Weights of a small transformer language model.
Size: 12 layers, width 224, 9.18M parameters.
Architecture: LayerNorm after each residual sum, learned positions, biases, tied embeddings.
Training: 496M tokens, 8257 steps.
Each number is 128 + 32 x the weight over its row's rms, rounded and kept within 0 to 255. Layers, rows and columns count from 0. Numbers have three digits each. The size before them is the row's rms in percent of the matrix's.

# layer 7 attention query, 448x224, rms 0.0592, rows 4-33,67-97,131-161,195-225,259-289,323-352,387-416, columns 112-167
083:140142155079166137128148132158104072155120095130135163131114151137133114109095199151125131129063146112164115174108159180151094192131140165125146140175110165079109113171
082:100163120146138171110182149050064120197106114129115135192117093182142121062112151138118119106106094109056127092128136095092138202180085145157145102066167137143113111117
082:137139140132134135098146111137099184121133062076145161155120095146159092190105115158150149128151094155108056063078104103097185164115125183127138088148145104158129081162
098:135181115077160109109166076137098115121096084119118157119104115168106138153138109093120215119068151088161109136161141160186082098146128161090142127161107159143153177148
082:112123106104099100162088121092084080198066155097109108141115234133159163135083134132091140123137175150142148125152151121183154158141139152095149084117149152081141157104
086:106086115156176138145152143092158159097136190124124119076083160172148169097137135098146141171154159127122054164118126187154101200146109094142124076156060125134119112172
089:142109130098132203109116109178174150167098126176142127129186188139166140157132137147107125102154187115112137157125147149167119095090146140098121160147104054144137124077
104:181103170146110149179099152116141107129144120132143108182130110114179107120086141137140150171160103180146110090163108100123141151153130126133159076072174121113144132162
091:122100176104118193124162145109157138181181144133105066149136130076147158148104083134114093142142091131086146114113138144082195117158152088111164161100102131095134168130
089:140116090179120117148087107115178131071130137133128160165157118080191132072196190139098105187164117078164152173089111123115167144179136131080161141093152099107112119163
087:143117117178153125129169131099034109169107097136065147144096076129126182097090139154162119114121089156068115090111128144177127105129123140087110066113119116151162111095
095:093118087173096067112115045122142096120139146178145070110152127134189217124142186142145140134103142084134139161121118127109124129146182163133143155133088131101166134144
084:056183107088158157144113150105109106099135150133076105107113163191148150133106194139160067118132159123121120093173080119156164183147130137145174163090108139080152098133
094:147135146104075185167114142143157164117144181081121157143191106123130116144184086100128099108140158129160110086110137140116108139096137117188138039092094122112159131118
088:148045144186136087115165106197155171059137123114092146147166140147162140141171082102157145138105125102085116136164109142130169132154110127090089151176194053057134099133
083:118124116127142115097180122136118160099104105160117187122075127121118078176097175099119109187119106165197128113109142149108145104104071122095141049149155104126148099109
079:169129127084150119113156169110144110097230138122156132088114101086108164199126104129146137079145043161164116098091159129131097106142090186119138187112069143129142138118
085:125061078114171120172088145124095092146052142034126176104122068129164157114125088111116171165126112154126099103083165148119088132094169154137104102102156164146143110149
102:145126109178074160134155087108096157140151097125161140163133184172135164109140135149114128124146122134120081076129173112092139187137101141112136097049138094135142077075
087:105126112080116122138079138099182092205175095122134113146183101076134134176112082124135184208100106160123163118139086146074123115107144145144080182157153178159124166137
076:112125098141157101100128089124195080090177176162160104105117129127111123187139116071128103091148072154153155180122160104099147079139097098071138068114120076186093139114
099:173149153158101094127117143127081165171105134163154139134117177152081141117081122118089133135101143059127055132187141167104114241111091158128107098074120131139130102134
098:172156059154169087150099102113131180124109104127134187118105165166138091075167137122169146117104203103148098159172144152131156120131090112164134101122110162107185118162
081:156126087112095157121176118158186166087157141160097105153136150119187127125183151095109143131134108095199144163135113151111127080088147081113120130137120172073087062143
086:152102146169090115151183103152186107101123141101138109132175117116155149104108086114116124145186127141166108137102154154122125146141133150107059082097158153156138132110
086:117092132103201122127154102103171186089109157142196119137143159109149104112101114126083193140074113172200090158113127169156083116145113080145058163150092169144125099118
083:110136114122088086254130062140115147100079150126156044158116167152130147124166138195123095082150125128078088097116160080100158113080139147177124152123143126151102123110
088:111140161134107086146110181087101113149148198111130151141164112134139087164161131167172110102107163142101089109154115076141104175130132148107109147124194096119136127168
096:087131121091159068191160147057137098104152093098139130098115109119135119127140117147121079086133127162217112081072119149140131161179158097126170157138086144162139102130
092:130162088135165234137130149142118196164110143099152181088109097133077122086162155158109165130102137105150046088123081087122153144155143177116131106084165139128123114142
133:091137132159143159129158179150092155129159129066130107120102152150165171098129131167182100093178137146185154128162142180105154122114126123128138100096065127079152126173
097:148136146080090125110151151162156123120153137077166111154084122095158090195097168119132085125116164124105102169166106197126145132091097170101147110075146059098084078148
102:173160099151132082106151164114100131166110144109132177193144114163101105146130078043217212139169127132109087143162098142143136148105098130134153152159158134160131086116
100:103116169112136101104159145116119104170134192145109100107086163170109097157100154064123128111151099185179148019167125127189139129119124164167195125115133139120087129113
086:144118140167144104104128146140148109157065118060138124157150109141069111162087066089092190115139185124202069106084124132124095107141064127156122146167179118157121188093
095:196128167145136096124162153122084170160128094103144182107146138082094150148164090132140110101119083119092098097139174098126139158075073121096097132094087113151089133090
092:125163160121137141191077118123169116074136125145127095096172146179161132144206133194114126092078124156132115159159109096161107084143173122141159166072070058178105158143
104:082090106134171200060160062120181179076170091173132070107178120121199165105130083133112091124136167146177193189152096178148126146150140105116167146186063124074118149113
124:134161134152084122136086156061064120199113108143118086124058131168113166110122215156169147158189080153072135047090127112146139117120151162162139073067118151101130121162
096:134118163139146117105140115099088123127104136120085134078145135151149136150096162141140052167085120144113088180138145104027149126148070114119147201101134088080163136131
100:098094140128149136095127156111129110104097134093111109121135113150093138170065144095186128156132148087146076186148164112144164125145116119187117226129144199074126093099
112:194102141095122175126111075124114110144072107062151178116117165173075141154142103125151154091126135077158066104181133155103133148175134130106170104117135122104153059072
101:139134172092162059178154125120083074120126163100144153137126121133131151128129100143116140094104135113168169128175101106157113085081085097163097084213191110120136172183
105:140084155108069132097153101160116093112104099108168087127139097145230154094133113088109012100136092155168159144166135152093171121110174208125133113106099088121130126134
094:135090185144177100112108089179158101113156146145151106082131106081140087103076153085162145084152150130140150116164174197113140177082158103081110124137162076095110236109
097:127101126149124086123098132076160171095118132156138210147143112135150131132163128159145168138116187110205087116157126118084119134115078145118122155063147087081144085110
094:126138162061138146123106158086089071162130114164127116187061130119112063143204092075176061175143142099099122117081131142082204127144159130091139131085137148090129152153
098:098147178170055114110139112191125163166114082174114120139158061074130112106111171147128123136120080144031151113114113133119205112148139152179117171129128196129184139155
089:116102112136134157132164073126082151093144134133136157139064065146124172093105147122078145101123093054139105125150171135130163109115153132169182099160167156165146092115
105:136182183110128151119114127065132111102101127161185120121108133156120093153139121083110107132157139131225116067143130127081111164134134155111168058069133151164175092108
113:135078078089084161147116079110151138113116092194112090116184142087150127145121118179068092116131093106104119115112153138147105113119146121138126094085082127131097144115
102:132077145094133143128159142090233152152155165153164141168138164118122154255129092095102162112144159105117164094109162129072120125094083075081100125139155117148105109117
118:133112126154179123159172161131047170109144140068167112145174140191189187136139115109086168162082147127105099036134091106099137137155134151103112086139158107131125061127
101:170136093095139114123155093165183090148156121104178098174156062134133197168129126120118162149122121126136140136127069177135120115137103095157065098162145139151123138118
098:075084086081108183192144104152148172088164111122108125136136143087172208115189134127111147100122153159134154192152138137116132098094155121109157143150136139084104166080
088:126100124156181193151141148133115087134190189108119150120148133140137117176170131167140156129150135109109141081153119115129116090150092138175137144188113113103196152095
097:182098105153056152124121102146157164115107118124165101122099140121114120135158119126089148129125173084123136161141154160179112135072134128113123134176146143095153080105
095:142076150096137157147111157100115114142185127117121141138122151101178099144028097184135173156136151072117179135149119138148128119136136131080056129132092153139114108080
096:160149158149113136174060120153081082124125107161160094127136107115131124153093140150115105115153150153153109115126193091119098094116083163113140140147132158070127119173
091:161100100133196118094119102133146151146175140097095124116128137097109124107128161050130127120142135139144148103087093123137106079170146153105103048121127168136119196096
090:155143164143073139136160147200128172156077151191091131103150081097086089044126130182179109085194105072095162162116135144103122108122141160139131151148091146159138143134
128:113110178176099152110152155176096131154120170069110109129096156087179131099103128123132062092169115181155172129175122128145146148136144098137115125105097178093151144144
090:061111131138172127139159123137144097069146123168158100142131141150162126173107141120132105100120139132102177185150133095102116125073147145126117136136134145139110108097
093:145147136165159148108184164133145117174135112172022166172172131098069168123092121092131168112128170080096118121128140049113107145098138112143114133147087150129126128109
096:134122126173095090130153185100087166166089126170103091163099160144125118099111169118117156080149134103166166161153155119116077120184107132079188080098126096174151099151
098:133126116164083111140156122095108122173129080158165135140110134115089173154095144146103148156091141071099145121137141137093076140120135189125031088115196091160114103108
096:181201107146120100094112186145113156161090139164138098125081105110129084145168126097115131153168124189187121137136100136171087156155147113139138191073104122138135126152
086:103116133053127090146187127149128172188106169120113121111111166101172152135123091099056128154156144120144143162181110101138140041177094122163121094110096139116114146209
100:120126068125149186093158167129113169125107119109164145111121166081119120120120093133086128128104162087135119189142105111172174191133139121137141154176102150114078151149
116:131082173139096099132153130080093152146145177116113090159112148155105166099130128135126125106150122097098109085168128107136164132170101160107163071045151081123168095089
100:118134157119143132161174194146042107156086223118130169105132176166131164080144159129184087114129107157144099151126115139160140176115102072158117169127146112050136093124
093:164145131108115079141145095156175142126134169143145107104131062117185149088122143097126097120133135123122137094112101150149136040055102138146105134090127089089162131157
107:179210138163148124166082161121121115127112169143149150140115143149098148169133168098146135126174136140111119104133078068128144153129176100120157083077134139129176051100
097:119139157146122147106126112120097091126161149166095167091079147137187103120138129114107119104134126174137099127110141115167183092132119148097162142130075112107108081165
099:115165160144092131101137095138101167177082133068151135108148120176176189116107132148183081135147116164109096159113107110083181090144079219116129097106065077091150144121
098:082158135075141145186123122116112137133102167126180145116133087125111143114094142231130125130066138063127145067188118109111111074077151117133105140151096096178102154093
096:200149148177181164099131143149123135112054170146137165105167168137123191145127130134154190139148135169063144183133130153139065112147133173085181154105097127066160095137
100:137138136160137071159157129106151108168103153099112146160170165120085105144142053140069083151078164149217120151102118133076085127193136099155111097128192205129145129150
087:098162201110094112119133130125059173153139133173093086134157144141098142112187189123166093138139137090122144097074104123157092136157166129206109101083083178112143146189
089:174133127101159138126097120082110152175045143121196153099163147150079125130138052129080133087159147101124175187085127151179177102104112121114176093151105146106143094075
107:146125127157112116189117168146075143158117128098116151122154126132072100120089122085175141188162105164059103109131123122165126142160095135117166104040142151109147125122
097:168107114155132121136074144152212165082092081154177142128110133100074116157122112097040137142096156090195074165150099165123096102120106129148120144159149121145070100140
102:066141129082109139151149101109115143063109114117132167118140114152105117129101132109063112163155190102117124124177151128131118096169118114067113138131129089143096099128
101:162159068122106119149103121076092131140101111115191160112088102200165166080122102094118187143185099102128117064096164143136120139137104148125140063124165148194166091147
094:091097069144142147151122167102203077111123136129128112084141160150136103197088111109091139071077128129102136130119186119098163105131182124152155148116115130124143168116
101:091112107096108154153203113068158110112109136157128091223128112090121103152134136086146122096106164132127177200114141124153123055076091106134128161147067170086121183144
102:165118117232138144119157112152166093155171147102137175144125123130162149141114080114107147127116127120162109089177083132087153078088158112175092141130116079096133081145
099:123114071120141140086180136179201196123064127111115147133093121174116146118151151130094164157130173056181077185127121144166089147129158136096111170109143125157089029152
099:097182166089151125121149137167108134114088163173093117168145117166125157118099140145127187132166109077174165169144134095150129145141121099093158128075144149127158088146
095:146133145168103129171151105055131127175140162157146152133122111126134154065102182027176098127176076181124106078101102120126165184136128081124149090146115122149147094153
088:132091151143142156139181113109119114163099124213082160075115150127143084121145086142161169097130069101122135202099144126163112101142139118142144152177156063115095116124
089:145124128212100101070178119068120081152122142202152038094152087153086099075144090072178097149153130101173113118136068155117153152122159133154152138141148144124162151166
171:071122186146133166124139157153066133150169169097131119113142115099176160097119165137179054103144151173166132123160129132148179116144168106146123106121077130106125099172
111:085136086083160096139154147141112065098177121198118134146154093152157168192095174124145167163160144127137148150131178106184109151102119135120130198124079158089111120156
099:148201143161132112139173200108070123167082143132132111153137115154095132119097104125173131128142146136153127109124099100154110119104106167121107137151144159152076161087
115:149200153096089126157117128112085116182089108133146129085104147103133169158093147074149149134214129127174106054092121107109105124184153177138211068116162101072107116142
107:185061136084128081117057153122158134128120110076139127090109087163120142137098102153037141175117101093166087103104172130106103152110119109163097094142130158191125180170
114:118108165109166088155073150111067146145139078163171095140113180147104134140167130123106151089105116115073116106107107132116147113154100161147112137135094181168113072109
105:139120165090139105204149134097147112092147104113080116119166100126173123138152098155045113138141113070131118105116156133167154120102110127107128141121086187116068134191
121:150097096122150179103174133173171135090137115118151120103169121116158124118104111160132170115148132126125181189127120139156136100120138121144125186145070121108057102148
151:145168154127131106142120197071112089186116150140102110102089148184144113132071171124122153143165136144112091087145105105137155169157133099138175119080137170124169106145
116:145123195118119169152150134148136119107158164126099120139107177132155108084073120139097113157145095185142108135164155131090109197147094090170152142096133077108133103146
100:115107079144150108103095118169150153175121086119116120150092165079092115158181184151164146128164139115130119142127159107124096074133114122131047153147150103135108187112
124:135135127145167138171072127133084120130118125135123180126123104176066110111123112160158143153128126149135088076129134154117136134131116116075163106047143109119168067096
101:081179159089164130105171133121163097124136153157112105131125117108165129098144134099163097132103180111150147178120148153143180141137138115101115156145170140122134127144
120:125140194191120121131133144190121139123191079093116142131076155163162111111058126117191081137123125172160124189152098123120158127133084183119107087089058125141097138112
116:136078118105157195132129156117115085174143117146162079116100155104109153137114088101128140033158103113082155066099141099113149132145152157117116168164142173111106165117
106:131092155155078142108146049155132108156117081154133135150142167163155152165156201092156148181145125136087075148090132136103110125121063101107099124089143076115140082097
104:171157132111177140111179123138122092133125095115110132124137087129142130082132098121090129103109165127186186157110155059164151129165168101073154137153119102145147129155
117:115107161141095152137118091140128116166146104121151098130145152100117136085130131155112074116132092150134141152097151175105120155085115168202112161096081111089127171134
116:172111113140169111105088088116115082141178053091093108114147129172134083114142120174062158164053085134097138121103104134151168171203139131098108123126147185084169187112
127:162165147149107095148112134078099125154129122103156147118108152158105134121128111107120113121154154140129108076131160124109159129173088172069142064104125093169162046145
124:133128094034097125138138090170178177073103133145116141128124127130118148097161092150092098100129166092156133151143169131140104118112151112107106116115118099132092173168
120:078136128131159098085195179112216120152145169132053157192158120192111100239154105071105157130085150131192111103148130074152106134141091087124126129101218091106098119119
126:161152133169167096152111151091069137182132152158120139176131138147129142162105169098156187114154091101142107106131106105139099190155135143086130065103138131145149095135
104:133110087069145165126140128097227109161146148094132115052116081113143140187096101106090131162158057160153084131176057159135107117100108107182079135143110120172187179085
129:039091148054156129158146094173119108146148134119155109067097147076113139107161169094093110115118176093130124158162151162116143132116141092082145130129071126122140148108
114:108108185146120163072133116173160149133145120162128162109190155160201148138129190139166094113156089126110154143125102148101104140127174135102115134092071117094183167146
122:069075119133144131089164069165162142113110082139158118133099093124162085123093138089121172157120152137122150172182114173171142058131125137151155139158170112136074099125
103:154069169100093151145144139107046120104164078088109142050172131134104129146197098130069131138144144132131131144078094149145164173148115125099086168135137135115087151171
115:128096157163130121111087147124147152174144141114159127135099124157120119119124113121166175139138166173142070045140172111102170130076179102155156124091073139085135110168
102:149081089130158161124091056115124196158147096130130087135162084137132139151091141173145068118162107136092163148089118155112115072127166127139142133129106170125113130173
112:162097145154071141101154108159103209142117155126055160089091106133142153154170146112144105147112102095036131130044102126148145150176129121150168063089138138138124151116
121:123129175145144135159149125115133140134142134076074144100111122127191153091109143133186098096145143211162110141190127176166179113153176101164198126109043119074146123173
085:130134154133128091059208114167107154127088110125119137101142117120147138157131094178159090085143156140115101163149126163114126118140091111099125162152114106116120102168
084:143145065161076078164052130114101086141121109119108124122163144119112133130186172157130151137128143106123129116092114069098129160071169164151171104144132121140120136100
086:170142159117134102155111173139129140174136141101152199133115117170174108136099117160158130126172102102117069094143139128152120143080127157110097051125139094135156108151
089:142151121115092152127120157061128133100098109100116147110105123116125094166098094067182189097103094147142106131140092116137122135143146135154132132172173164143134125159
092:181162104080099152116090138135111107093103084072124121131136116125126149129116187154143108096183110125052122140131124161106111151158113178149130058174165096133147084184
091:198093134051154187159170107129165184132121119150082094107174151175161175085141109158149096118124164060157181148096131141050103172098188131115092153133111158105072148115
087:083088191116119165096173085150149134096115195137185107061087102083160075128155124130134163108102173121166144148138107127150131097067165087136096159140150080102056161106
108:139130162144055134176105086129080093130105111084121136107108164135124114102067135071114124116168101103093113046166113151100177127134118105116130091048162115145185093098
087:080126133178132098142152136124165164185113167108100137085070159131185161157134166138142107158126120156134108157188116119113160124142075105107132102118117101072133128139
088:150167122154103087166126121149137220136115150096126122126112098144154175128126133138163146125117178088108101173173165141106154091056159105128066138146126098081132075103
106:159168133099150094177090154112097135127164183108068178111120131145064084155116175157110158103137117096153060111162116074077123098194095137117148111063083114157192130126
078:080096167083169132122157181120079137131130174140110123132147165130164124086144131152138105138072111150142187150148119137134155131138102161110092120131027106106148110152
092:144157151155134116123167144134089072154135105094128106148117119115151141121101178228124102091151106164153155108095128155120130099121172125128160116129107115153153123106
086:156162132093070153140140204157094128094182049103094146153172116104149148146117114119144083111114075124082086089107108122094153106077178145151110097156143106109178166061
082:119137131130070098136155109090163148130071165096107150089107109143098147140132099109176146160133169109125086093127179126086147123121124159181198132138107142115108112113
082:149144151159080157151112162116154139133141153154118176142126037128062113136109087093122148094120160140170120073150132140084149110103132094128141132147139054152167158120
089:131129143161123135099166123125166144079195126090150069087124138084186131081091086120056096140145123086144129123132114128125149153162149088115139136075092141147104191123
092:104099110080165098162123111091117111136073080047141108105149148146098156087137066125109092144126105089068163096098099135080169156061164129143142092136137082130143118120
105:161155102198116113137120164120093128169114159106123139167103187190087120156168113055152137136121110162150110099131120097130192116116165101147165052107145116119152092165
092:176076087073140132086112140196122119117128103181114099163118079122197102138131134120115132129117101095107124155142128172117110164152149114136088188119122168167089169086
082:190106085085104145142095124097170164078105148126173148078115148132111137172136109140115139178103124139076108123083198104138156144094148111125177148107131098124127082099
098:162129090170121119092143144122127119102149128138114166119089114170160138165119101090139159149152137101113084097121146109139137186096125141117148072117178083154095107111
087:076157143096103125168115120114147130226121168183117115137131123121129071174140130121136111102089166132100145138177147135100139099100088131105128110101066179114084138112
098:104117098102124181184084176124121106127153107121090114099163125111140092126131087145126096141131131137090160106171182134136144119111093137111108155177106188096108140140
090:103099182198115166125161150140166146146153184164110150087175132092174113159137161050125072163166154124157090117196130133139166127126169147149145112110128090112148105098
089:113093141118141124117138142144150170142049159159105118178118187083089098090144109091093091174103146154099088132112133158159139104108146093167092172156119161171119067105
081:180142172101078148120184149129096110128089143096161078174144176115144172077119139130160112153159104059122158130108131126172167187145098079158109122156132092162170134123
082:089155177135158127038124144123147147114138083088124205129145162171152127165181131075113163195054097170136136114152189120103132192095123125081090093113120116161138117099
087:145102111146091118152097109107104140125135151144165166169104104108147096100135116073118072114147125123108139099151131135107144079188170168167079127192125157132114150095
085:136105116194095180082166112126158167169102077110166197142104126097083133093124132107159128148166122154164175160078075108157119131142117131124155161119104130060125143103
127:048112172171161127165130146157082145173183143108107129061140113117154124088092159119154099118156161187145135149120087172089151094169166147174097123113057129096115134116
120:169104151076134176094140149152129117087099125159089100169120180064154144133106163154075164095138163108240110111115134131151078155110108156095130157195103165121102119145
104:143164103154116169146149126119076116088155134151109076183122093106072130129127113108175128123149169075123072048196110044099172141127139087162120159104105134104169102131
111:133144132095139099141132130147111078213145155124087084164150100098127119126091133123113103121159123108130139089166139104132121126172109125126150127107099140147159134099
110:121159138118156072117119156110120112124104052090130116109124116111126148175031037127081115190147093099138150140059155136166139134169176096073082128129124102163111131101
110:150144083157193095180121103143097158134103066125083133122135167138132145121137174070143111108114123061107098139162083166155098126145120127110128066081143151113149127129
119:136158119137105122135137169116167166157133167166113121100099119140181108091133106169168149167170154141111104171140092115109095134110098162097148247133087114178146128123
127:134118132169094110094134104133161122083166136107114143104097157141157188204103095122074121141111121108146150175147075110149131131094155133148126202158105144091083123119
116:157194134130105092168148193063078148135153163175103158097120130189153144101124150140079102154153098117120120056109171110115143170147134110164177093078136102107133042161
113:080126038106107172106124161162097097139092188116078098168093165139167166129104158188106080078133120138065186156140176109092106166148070106169131178129150081081095150095
108:086115091080129135071088078145148143099167076127148173115128134080154144116115147165129155101121074103159116134138145118162054168131154107090114121115052137156105177151
118:122203104145152112125113143154077150138120104154156129154142091190106122096137101140108088122162088150130115125183122146132105183182098134114194128079118112173123116131
115:153126150111161064127111120121117200147092127086154160112110128126130105116115087139145174132091144134153133177125153114108068132138091139136129138103124134081101099142
118:141112113138130155102139067117118154093119101109119093144103111107171189086157121086151063082135136123102171147147126097166147149126154133105166096107135138129109122134
101:132145115138113121124137126164160142126123064144148127132168073130159082085094175185139101180116144143093070191142139145098117160137147097131152189114142071120102172140
115:125140119121114094164087174066142091173143143082143143112137147163148115133134173116128171110138119147125091145144129140153083168169115107142175149051184168123113083146
103:154173105151119122109075117092148061130145096094109138172089105134080129105149143151140111128122159140080138161108145100097138129127132174127134127146087121169159094112
100:108176190179097153161104132114161149136159083115112180158105100174129149084132119138234147152112155146163088122101133170095105098128126070170156159127125127127146124105
122:160127135092157119138110131098056117100110049065153103159082103170094150159149104122090141154122133104154162160098142160176182134115114158123095106160151114147146107125
117:198073126147125132126151143095092098121141122123149118118118123130115125110164098176144092098104132111165071067136137145120154138097076116095118094091106107168145160125
111:106107114131098095107114126137173153073142137149140131145113121100144125125116137073041089139085188128128141111175068141109147118119115144123127162167137129118095097155
111:145062117130131126126072113128204144121200102176078116132109195153154149125171119127110137132191147081090166180130142137114091063129186125082127146109121109119084071105
119:138149161059129101113116093130102108108110150073143150110092148191132102097112173104130164136122108178102105143134131188100110148146081160073157128135130127118181122139
100:126148110088096094190165154163170127104121172086179114131135129126080130170122121082147074110125128153097070111150166129143169161054072142135072109172101086160170127096
110:097185106089126157094144164135059145086107176111136145093109125120131108148133163114126146179141124131152140185138120143111050133134054134155149171137132117115132152138
109:142151171137148173085142076136118127107107148131141124181146157153163131134115125147167143126136077135107142100142112142146130220150148099157145140132089102128139125124
117:144092100139119133091110108148178202170129126087154155152097118114110100153160095082096178173151153113151122195199177131117142095117131148124169141162114125121056151117
107:144076119184095080122151155150124151130162152151088138092111139130108107212138135140163122122145084145172013141142137098153155142107088104125104111161139096141103122173
107:102115135159130117120145152166123124134156190134152159159120121142125060075123153100088147119146137097146121162179113057137133167121112141091087138103129191090148192155
104:199097109120113139101113087148176172153093170075105121088090136165145113121158077189160120088112184133116102178121053110068147081145154148099084109100104103129121131161
093:096125209121159093124142138096051114122162075113086138119151122122133136080158114143131062089119134199140139139098117135173175117148145145123198127143079151106162151113
088:120088136136147135111118148147153091152147149156096158124113094124190091160143147162126137085179071170136143158136212111103148140072131112118146188116192144093119184129
091:149137164088150123185109124093144136134121167073142171096164086145126101160097129116100118114127136141228073146118148097099113166173140120169155115159094081175215077186
084:136130185169122128137140157136094147105156182129099098136138158137120149118103134102129127121187100142124109150124138126131107110058120120113095100176098120120147098127
085:091127126159091074123167144132146102107124182107169099091128155149138150126178086137069121118141120113177142109137150069119161116142093094117151124106125134172154152155
089:126166139156064133123142155095112134174169121163099157145080098107116177148113178125124158142185081134182174102182137153148097125175152118154137092081064082135098127180
087:102080120087114201162099148132171145115138091121148108114117139131133116095133150120067100140136074152099162100118119114116133123147162123102101162091147112121050122198
090:145120166134170146132159119133102129140130152195130120112128165161128143146161179142137207128167123151200152195147106108115099124114138156104141145174051168073112068227
095:093090165157151135140130129164062176091161139109129079173076120226161157126137134145097158111130123136086122108148125079105144167188137159131153089067157107128091125156
084:139136150153131141135145112136136191103115163140100107120140115136144141144111168126177145150113199145072116147123143109109108112123133093086108099103065090149142096148
096:127107152185110145117108134093114098111091163100173138114114075129125116075178125127097145119129142155097116115156143093112109149105133165112120185098134158122140136134
092:114128111197146131124098157119108151105141106095202160147154134128078168180177115136139154171174108104127113082173164119109155110105114105135191123112070152194202078130
093:110126129111102160077155106184112099100125109152124102125167166165090110121085075045169139148123140101155160106126120166137096084158138125163129146134116164123149152145
083:131167150131109122170122150113130132163107137056213092073146168093140141105139132145143087117111175157152140123101131115158110174156052097134104103125128119166108122157
089:136129163145126150113141084132107114146090118109142176115122118177068179135153149113141151162116106094078132135120142123153111076152165084186138114117086161110138113116
093:193121103146151157162083152142107151141134102107118094128122179103162088119119128127118145103137106126123111152130100162081101119158121173152124214112149133121108073137
096:157193119169173132105126112169119133178096174119153138091116111091117172105149103173132133132134096090048094099072138100133178130097116103142133113109124149127156180155
089:124191166174093097115124116154129165133067087084131150071064110143053124125045106130143148138097128158138142130153130153115125102159136191120120125109097136062156129167
085:124120121077131111159073085098145090093112167096147144079109213141075133182181173076139163108162124137165117146135138139137099126140124121165145097150114128147177192133
088:141117168151083126160101155074156166173131239130094135136121202122117121088098132084141099126197124172079062093174132121118098149150151096128118075106124176141138144127
091:119120172097090145164101113133136134163138150111097138093223139093102188153163132127154095106144052122118153121120117067096085120107172132155058088111130091167066134106
095:127165177163094116164182184076144117108122196073099146157112146172094089154091105081077150136128109166173110105076117103128087146130076156106137141164087167103082078180
084:167100135111105144135088119106104114157121091094099158135031111107091128094126070147112128135166108148137112113062145171169140162111161156134196105188127136180113127078
095:096111087078143157125117097042081065155143124144128137161090133130091140172175146132126118083042184203118138118115121112114078143158148167167119121175097218113127150131
082:139131180101143127148120191099136118100168167137194127151202090157096116199123151131086065108116108221202137158124153162072105126105110072108092158105143110182120144107
089:106134125119173154140160050112198098179146184106129113111158201094200143120162124135120150100116086089151140083151108144140123165179111094136137089128103071120129167156
081:084077097127174122134139106084164119107074104186160143107128174152179107160083137153120085200085148120103118113127128114097104157168154060102179119128073124176154143136
081:122155107118164118098110149105103121089193082119152095113120179161155136140166113170108104146138140083051105135125133150137135172115126115093183095114162067144124155144
086:178134180182169072122105084105066120095131136088110152093129133107127158139150153141134166141121111133114127161140140095100094171144123161143117104128100121145149106130
089:099172147169158132113158148150099196114098166160139152142088115098116094187149110111109124039157167129161124099145095091102087159117145092109116139123074086186112172219
# layer 7 attention key, 64x224, rms 0.0632, rows 3-32, columns 112-167
125:074088150094172138142140126122098156107135130133109134105162145136143135116163130114162111132095119128173169221110139143128142066082105133141098199135061181105054172184
098:096114154096189096132141149181150141189142143115193087136145079127110115155151136162135168155129147154109158134142147154178102109053095120111107175145162086090113165088
089:153115108138126094094094206128079120148135131111175143159111119148134114139107103158130153076160075165166159122153113124087183087147133130072147085135157106130178116177
095:126086158174072101135171087153181124125136157138118123065144137125126154107132192138205107152128137167145130171122146128111087172102097118114123141102080134137048075146
096:099181103182170105119111129062081120138126080132120185130131131132100116108090085072127129141134110156161135084124125132130132208190089124147144100114122118178154143128
095:090105151101111069097171102156161134109117164105102103120116179099155135133082167115146173116185095098101124194117130171059127114130084135168119135169106137133111163111
096:130095151115120146185193156089169119145118071108163161100099109132117143144095133141095141143119116134105092068151173162116084131068119118117087195126102142116074141172
104:151088088137127127052163123124119122141105132108109091117121151166105093121096108153117132134139106092103115132099132174131153167080093046120162143093110156192099138112
111:128131126125159158105148131108112134143101127074092110116159145177179184080135172147185057094087108150101146165160134128144129137150174102163173150151095103115108163160
102:026132178171096103141208171123091119086142130145099122139111110136179119106090131102130153133119200123155103099124125102130088124110139154102145145096098121127127173150
097:217103114121103195172105125182165108147071108127148068083120086120104149098164190109136181157128196116126099125145152161079097031144180157145198132154165116106145128116
105:123156176125130145168117131078116131128159121122129165109092137136110151107080144161149122121096115183109133128090176131113120113170131133094120156155108146113199139150
094:170183180103158196130151161129063138137135158100163110094145078124108135122126084069114140117145125129129161118102110179119161102154139156162100127115126123136124154115
099:086133162076117166132108138181120171135142127130101112121105107081136082112149145099140051125115186109183127168188109150133135156140107077129091120107132130181137126208
100:094141096120095160178125161174155074121144125141102106145144060117099154107151131102180149058208055099133200165148126127158113069177176134148159179139098171136175140100
098:177132169177088133132167110204164095114108119093117161130202131176127146144106102175138112128135154095137095123122179172091117130117126144069096154096104125082134138092
094:126197144094178126075157120120185135124146137114120130095115120161146115093098100182084170127092086105071168116133098154097194143156155107095149074095124140132190100132
096:181107102128101180103124146140082116132089090134131167139175121087094162108126112119033071109143121071096173134112133158121097150098063131166078124118119145153151129161
103:175143096077224106176121106145101189191141106101098104129114148149091101141118123201154164051145124108154139136136159174153170135134109106090159117165164135141098160142
106:148141190090137102127144150141146129133114136089081199152085126126139104091131144073103053174166141171167129086203101141148142091138152093148098066081056109094142142114
107:178187139091091078094143126089116100156122120130186132152112135120110137152096126078128151097121118100135139133076192109158138180110144085092114089117108083156079141174
102:141180094083097124207100175149172125149133172088121125150124172181120106184103092019098162137104137157185105095182107082119075194140105056147147091115141136081103090096
104:129148189123189142113169146192097135144136171114146125144064135159140099132096104201167132108174144109159133153090100178115105223089128164156154178093111143108112159109
101:141124141113136128120143170106171123145149129110152130127069127130129121151146172120069169064080132122136137125151071111089178137148118117145097166121122126142102152096
098:135109112022056076158112139129112115151123096157102089097138147118053128156140140097124188147109148156111162152094146134069095129140104108132123186179193093145128193114
099:140104109124086176113124111127157130099078080143158107128113130081154103113132088102152091077142159122146101140098150121099135086133169100125107108140136128089114194164
099:159145163172186088112156120127146141134100095149166084147099197213086156118157208083161154162147183018059092094094142108173133132087074161104146091166167107145141074125
091:148141095071123163146107145123168141150146127117140108118166106096212049091127136152129133147128127083070174092115106176152111187140105142163137122115141153141079118122
095:079136109176144086154186116199138124087137127117038151142082099069114167155090146124139106122163172126101158130112105101080161062115136083135121105158102116166128112181
093:101154120186135157069096141143156186121142108180133098138185137111138151147133159109134129074081107106119131074142131124101109075109125158174123129145069073159082113159